Part of a small language model's weights.
Size: width 160, vocabulary 2048.
Architecture: RMSNorm before each block, rotary positions, biases on query, key and value, untied embeddings.
Each number is 500 + 25 x the weight over the matrix's rms, rounded and kept within 0 to 999. Layers, rows and columns count from 0. Numbers have three digits each.

# layer 6 attention value, 128x160, rms 0.105, rows 79-127, columns 120-159
483496498519448490537484424528464508486571507542533457560503485486502531490510501494525513481494503515509486477510507494
537525487504493445461489516483481507443493512438493495526471527512529515476535499461541478474453488518521461469465467464
544511497517504476474512572513526513436445491509526444507519489545523478471523494533533501455501498520491503493476524502
466536496579503521496558497499503484489490479529510538525468513503488565481448522536544495525506511523535515513505495488
521486475498450557509470513486481512505479514505472519464456511463505467457499545546522547515463537484515488498510532490
496517502450557483502481459490521529486480403551472526514515510517500510498500508493480438532504485476540494433483508493
515523504477518483506524503481535502548477517506519482484500505495505475478521506523510524509519474464556501522496461518
511543527537496475504505487504490462476536487527493555425538496508492475479464467487492486501534527471482478439478522520
545505504482512475515480553499496505475520508533482468467490499464481497512518475465476471446548512495486434459534501480
507495505515465508495512492519469505491518539536495492530468521484528523500522527493448475462502457531529491486482505452
539486511485532486509502515515553487466489485470536516505554480494490461512542478499464565506473469481543469509477555484
497483516502503496489522486479491492481514473449462521470497519542516478442472537506523501476518540514508461503509485489
490498568515508495496577500493450504500480517510492495510522532464472496482530533522463491506502483492492500549475523518
470519457516522498511488436516465488518523491511469512468487507493494495478513474537505456517436503531501482565443487517
509502510458501565493531496503512537506518498556521538460456503536492449496545452490498512501494460505477481469495512501
493511488556521470515496504489523479457546516481537485468481517516457513521496519515499489498464505500509489504493489488
499499475534474501496471488507450460464461511508482493497503467441511451490449503531496518466504512561490505462489536492
525500530515478491437506493519501512457483497519479503464467468484466478497501471448491491506506486486538499476477436474
480495503428533456536476447545551490507510456498496519536482475505493459460563529472502532487445470538505468493489506484
473493521569492535516552521535505495495533526493499528482511437499507452486557458522480509524505506468511502503499503516
498523506495525552498503521462475488415502528496460466528522515519507488512535483483521498524499506463492474510496505510
506516509489540504490548519506463548525500514493458536552522503470483504516455500495488475555537493527532460528505533503
497525489501551497512454524526550501483516433560489525510479496521481469565508513483502546482496500457506483512514490472
475490475459500526460559500504509462492558536581491518535485452540466456514489483482439507495525513533519520435547493463
479528472472530466501491511511470481534491488514511461490495505519509518507476467496467533475553507528486512508455519489
515508455489482534487485561455487528535509509535472481486516486496480518482507521528450529497516522509522481519476486504
514526446457491488534478508545523529470506477539498523525562485493546506493503481464499535505511500493467497492511495497
426561538491516492513486529497532506522490498499493481483508465529448471509522484545500478542495471516544498508533471542
510537462495517515530495444523513511479506462516514539575501494508449505499477553539514484538484505492440479431488518517
505526520538473511485430520454458434512492506493531530482513497451485541501528501549440515489503514520502516483489514472
499499467497471483524511472537469444484502499521518504485470484514537524491489502494511570496504512503475503544493504495
548521504503474529510502459505463514497536468545512517520518535523492514460505451532492544518493476500486500512548500522
460487521517514463512472532507503518487535500487487493456539448568489510477515519565529510536521542497480479431464481514
527537503486526509549536557489548483520490503515520495490525497442485493504540539522481526442543498499475512500487432507
490553553504515494471486510465506441466500502452480507482449483536480502496543471509486512489536496510542494467479504512
503543478504431459505523490453574489497514480485455492519506468481529515524453505541498524476503463450480478507496445454
485481553480529514463527468516477519525495507501468467516503583566518532465565470515486481479545485502557506556493529516
512495493508484479522518522513533512470497479471483477482506545475492493540500499460521476518517497480511519526487493535
494463483553512528485535467484521484494543485477545503479524540467502533485515489519518532473559461495487445479519480528
515506523516511488502520499477532556465525518494486518434476486431487519567503494502484522468494478471444500461529512509
580513506500501475424486534516513450492528523491499518468490508486496513494576530480478477505506519493514520461490480439
452542469536471476453502460481493535525517568454510507506500500467547520491517507501497467463508534477484515452464488504
527480514494420528508533512471497489459487527472497527513486482467458527467522454489451451496566466478455522537488503505
476459460532459526488539463493527482475541540515443473510502510525524554468534571505514474479531522465511485503537531509
510492538517526490501519530468465469513485525473512519464534456491512462529503487537500475447504517554520503533487486508
493520493511514471512542508480489497501498473497505480491449495507490524516504476511492497518480549465525476473476461520
520542502532479497482514526524508476502462527488489509465507504509481506476507467476487486516523536539513490505523500499
496535462465488508472504499552497496478442510536478474497487496471475476448447491524443488545493554543526548457503535487
490562489533493475543535475489477525506518484471499486501488528489533504543480462463493544469430486531590520513464520522
# layer 6 attention output (transposed), 128x160, rms 0.116, rows 79-127, columns 120-159
494511461512504465489505502495495477475521478496445531489478486509490522458524493517509525490486493527524483494497510544
535516501481506551467479521554494551438540517475466469492463478484505501534477447472507510556457469585538490566463545479
511472463507525482508479515491525498459462522541524524483494511554477484484530488498519482524506462562526522451511474528
481560466506494524525514522470496529508504506522531565493508506494467487523485492545476537479538488492476536494534503498
501468477524478531574478489501500491492498488509526500486439478498501443518510483507562538527539506422507491509474497473
515498481460544560520519507449526482478498536504474484497534518539451523517479505517476497546474474526460484491486479511
541499500481489520506493541505489519478496544516493485473474493512550503514489508461458493503440482466473505505498477514
531458523502539451506468458513465516468514490481488536477526502452509503500550513518453499513497507456494452471509526497
483520489459533519471457464483542506486508463498529457504479496522514542527496491549502452514555509505522501454464524515
495462489501438547518518496486485520479523459501503500518500479552498464488527495513500503505540519530534504484496521535
529530557479528502523485480510486527483518510484478525462473510471517475503536457509446504480496509506522427507508537533
517485461494532539446484491502484486508480473507527474482495534528493488509541525445503493496535493522497471509491506504
499418505468476489501500505517500490526500489496504490525530509469492539495504471517502484474515510479502510509492513505
490491508475543491502509516476504511487493498510484570552443500475499526538502487494477502519487462483526504443532569510
549507486483486536507539492496522491473481494513510499458499497483543511477516512537492513494472516472477512491537581479
532462486496483543492505511514501483482516499471499510514459502532546508545490502490512478536481523542464496462487493475
545470509502479488508497481494477494499505544483516497525535499524485502525523470521479455551537495512551499535517469503
499494513494496517526478462481510528499492515522475484534514524541509499491495478508532467490494517488528472520516463512
510516471491489520512466482534476476484479481481472515529445532540519476466526477494471540445504508511503497514514493511
473487487508483515489524495510447470491525539511462493422464511501520460479513529529502488474542478452473504476464497479
485527524499523513526477479518488486481472558484463501500490493489509551513498509484475474509503523470482523520480473497
473497532480471525475517527482485543519495480526501508523458545461526523452481524498468525542519455490480509490452496523
484526536482499485476498478494455506520461454485513525533469511516456548524563514504485503538465495461461516505513483480
537503514521486489504503463485442508534537523513473511491490498505490550501490488547452523478543517482448498477543468508
504515555526532527468509521542505512482499558512525485519503466516531480499499507496467503509505464508494479450450531497
484513508450532506479511485476539540526501489507535443492480523464512482466493468429538526498514490466477503531550466454
496463456499545546544503490518521519491524493490499520535517493484494502484510519426476476519542485464487486494504506467
550532511473499505497525526479485539489497502490518489425464502507540462490534516476448498524484482484521556518475452461
552480482479506533558495504538508494492539466531430498570537494521536496546535501510509536490453495498464492500488474515
478520536521541499441501490474511494514465503525499479495549442468519509508500503522498486514487483494519474503490445488
486537450454501482541515504475447497518545509522510480531485492514485438501476483508505532497505504510502518489539492442
544521488560474486523497514483498506554476498505502510517529528512491481475527471496533537503480487548503489577487436489
487472525483521484490486506493473520500555503456447541428476492523557485489524515473501438521508536516484504470503512442
543540506496513489525472500460536505496521532484468498496462496481529522533505542459492489501500507475531510503488514500
528512502506552488538512464496494535485507502482478515495476462545533454526488516535509477522497518503465448499494507577
504493471477505496446514542526456491595537530551474488508473491496507508474520460529481505425537516510521505478503476507
486467517508560523508500500518468533479501484491504485463484497453456492494458468483501514523505476507512502449489534459
524507481523511471467528492503494484455501484463494498496506516498490487512490526471453514513500459491501462498475464515
506507509529505526445485502496476507479536505467490514489502506486448499442469508463475487464504486488482571434491508498
495519506519495432513479512505541463500512498474503477469483518473485484530499523474495481471490579488494477523465497502
470487497491518558513504484518480495495498488485517463480509532518510546535506508504544465509474548443525448539502518523
445531491473469506467478560510499485491527503496471460535519423543544531447470509539498508491522514469447517506483519472
489486503485484477507500476485513474482512533489490449503514527401479471511513495496464500454502509514509524512463496513
483507468517470488525566492490490496534527504443479520489505457525488494486566469488520492481481506429521488506484529504
529525482493517455509534521503466509474521527497569475486509472503530485564514546536495489556489528528528541499485481520
498449539506519507511501458482501484499498489483489547572461495524527451500521514524425522524506486461564501548509478498
535502532539497501474525519472494485509462503546478517516493509463528497517471521497501472483502498495438473528509496502
519559553535531530547502497488477506542415488539478494523518510493490480462467508491468502478500516481519486526477506486
447539507527498470543534463535482515480491543506485499476514486555516445501483559497486546512497458510507567493524471502
# layer 6 MLP gate, 448x160, rms 0.111, rows 0-19, columns 120-159
517473523521497506535483518502517531525534490508449473506513493466504488511517544544531476511523480494517485511457524500
499501497522554530480487530539523472478554431555526529501506495515530514486493503495504528495534486488460491485486474487
507526461514491502518506467482485527495471478518507504483492521481442497477540506526502493511491521517524527478522473517
478475498528513489490476493474544508519499518486524496523502482535468514478476526479566535459528496521519523495472468496
519531516492521514519537483482505508430585485509478526490507484446541511533498496501467507530520521511500510434515497491
472542491512490489480492524560529482472495465521482477512498511490501531480508504472515485497513506464458524528494492460
496490486438523486490503534518516498518481454478493509516499499510489476506507496479484513474453479471520534481534485501
493497478460549498528520470523533531501479469506452456468478494494446524486501483512457483487497509546531523506515439437
532495523490512523474484488478470494494532463526494527486507495511518511508478501537497533500515509492521509479543524503
513466516480534537555508506503507498504491468510513500503517483527509504499499511492531522501466493500493521527470490505
508478459469505502491525494502490502511498517540488499454510485465479516492452480519493483494509514511489470498533493513
476474505494465547456490515465532535488468497492501535516499511540519478496480446477501517493489490512469481513482480504
477503509463479467446488485479504532493521527455528454516522503513472468553530556446448496500502509524505530518508466500
522488517491463516501489533522473504505560518498510481495497533497467495433502528516473444521498504498475565497541474484
470482494485507561492526512492550499447488507496478447492514496488506512507493505535469457509466473543496499457497519490
498469524498492538498479489470469512529515532510445522511487475503498521566491550531488477450491499519502536501496488530
504515469503504524505501524520486481569492519511490557488453494546497503503496518481513545512525482475491547509474517514
522495571453473558542477525521492461464508528465443493524486458489525505490468518525529491503518483514484484491515502497
481478500470513491544508550510482528514490465497462520519520469457530531485489497488473525469524507488496509471489524508
485484494502527524511484487487532499524483503498483504477519496487485481523519507487476484481489462525525540495493514512
# layer 6 MLP up, 448x160, rms 0.119, rows 0-18, columns 120-159
511516509506535546477516530507506497494535510514461482473462491493468498487492507530507467505498483488481530505489503502
469530516491525497505506487476512456514522513478506507469515479503472463512513452495517473514478479504535518497533437523
493461541458490507554507479507516459498457566516482508521517503477482488510511466492511476437484534458547539508477505498
513496511488534513512522481484492499467439496525479466510503502502470515465504531485495471481494488508534543493511473469
490495519500480491514465515528487479528519466487454474444514490486577560479499520475490459513551521527478516508518476494
506531510513530548483500528507504522512525491498515522503460518509543488465502439511482476524506482506493531500543499499
475464502508532530518488512506527527506518469513457497513491488472489547470502464492447473479477455483504508497532553495
518504443504486451488492467545513487490496491506491520471486475495508498498509516478493457505487469544487508516501473500
531495459532494530529489456534485512515518485501469480508525458521529494514487525498503520495498465494506458451492484535
479495490502506479491497500507499534515529453485448507513518502472472513506527545525501488507541486472508485512457475524
526491516473529529510539522490509520547502534468465474508500481501504486543497506517511471502501494517485481482503505472
481527528484519508468516496511516475537478521540463503529513492485524485524520475511519489486504545459522482512502512484
482498497463484443486510510516519530476491449475544510507467480517528504491533483480469476486499480504528539542484448510
491525473487481528518465487519496508527570493515522473448501544477467479555539507522478547465484543513509509493518463483
536513568493502524504474493539493492526536528493451515486556524507513490537498529483500501476472518488523509548492491502
470516517499484481523529454451450467502448492480560511525482481487491470528498491510461481502451534492502531493486500498
490499448494538505491562508508531486520488445477538519508477547502501505479524507503522487465454503506515535520530514491
507467484487494536496475470507561538499487479479516481475469500514509509521492499482438471491498499482500515497497486539
505481524520520505522487489529487485498483440515511476482483516444510500492537487503493555457494581490470523440520516510
# layer 6 MLP down (transposed), 448x160, rms 0.038, rows 0-18, columns 120-159
488483462531508448504468476469489478477485513469503520567516491486472494517513521533495496471539489536510441457508500513
526459486516486477524494460475495541483508528496510532453504485528509484518522509499515493545475517498502495498516485525
474492507512511471511480582521479521480499485488469487499508448467493465528529483534498499501522488509499499511524543508
498473495478457479513545490530472506478490547510519469480484552538539526535524479511472477492475475471505475485538495516
499568490510450478526500507496514491512488499548512506500507534543506485477518449525480526399502503492496487534451515540
528483505445493501470511504467505437472451501504480522490530530455504531515464532479519477502514511459498493537477506462
540523478508484497497508523522515483482500521485534540503471477500511420501504507517516519481473524511499442471519506499
438526539490500509461505506517490498535493480467495530471509509490525528538467470482489504468504498515468492478536454478
465505505493501483519549513524464469521520501479492488485525492463528475474474503511493520502485490498519507534484516442
513452522467484479506515470522467454476495489510471501544527505491502521520503525489519498492500440495499513502521508558
519525483525538517505526458514519495490473490478452509504498545529513503497491509482542512494540432555511491478505520556
505538506493524512475483522513451497473514482457453483494486521507475444474525465513467536505547497455479498503474480470
484497504500476524515453513503515508493477495451481498462531511510504495515490506499535449476506537448449441457506508511
484555546535496482518505577538482481500530498523499504506472466477522492463519455502511493518524487509478544496485530519
493524468536493520481533507478528486498537484505503466463481487521471505518481487482465457507485484507499498487525517499
494504474511490460496475453503494435481489458506444462491502498520474532491488488517487502485483512497534467473540536435
495477538508478510478481490515535494467489537528479499493499504540513518503481491504503495523510494521463495471460489537
480479469496472504490520524484499506536517527526543495529565523482483485498505478488486509483531516512502521536508498498
485504472519483509513473491522535508484480485491504503506485456494485523517497511475536470519518518473486559479499493481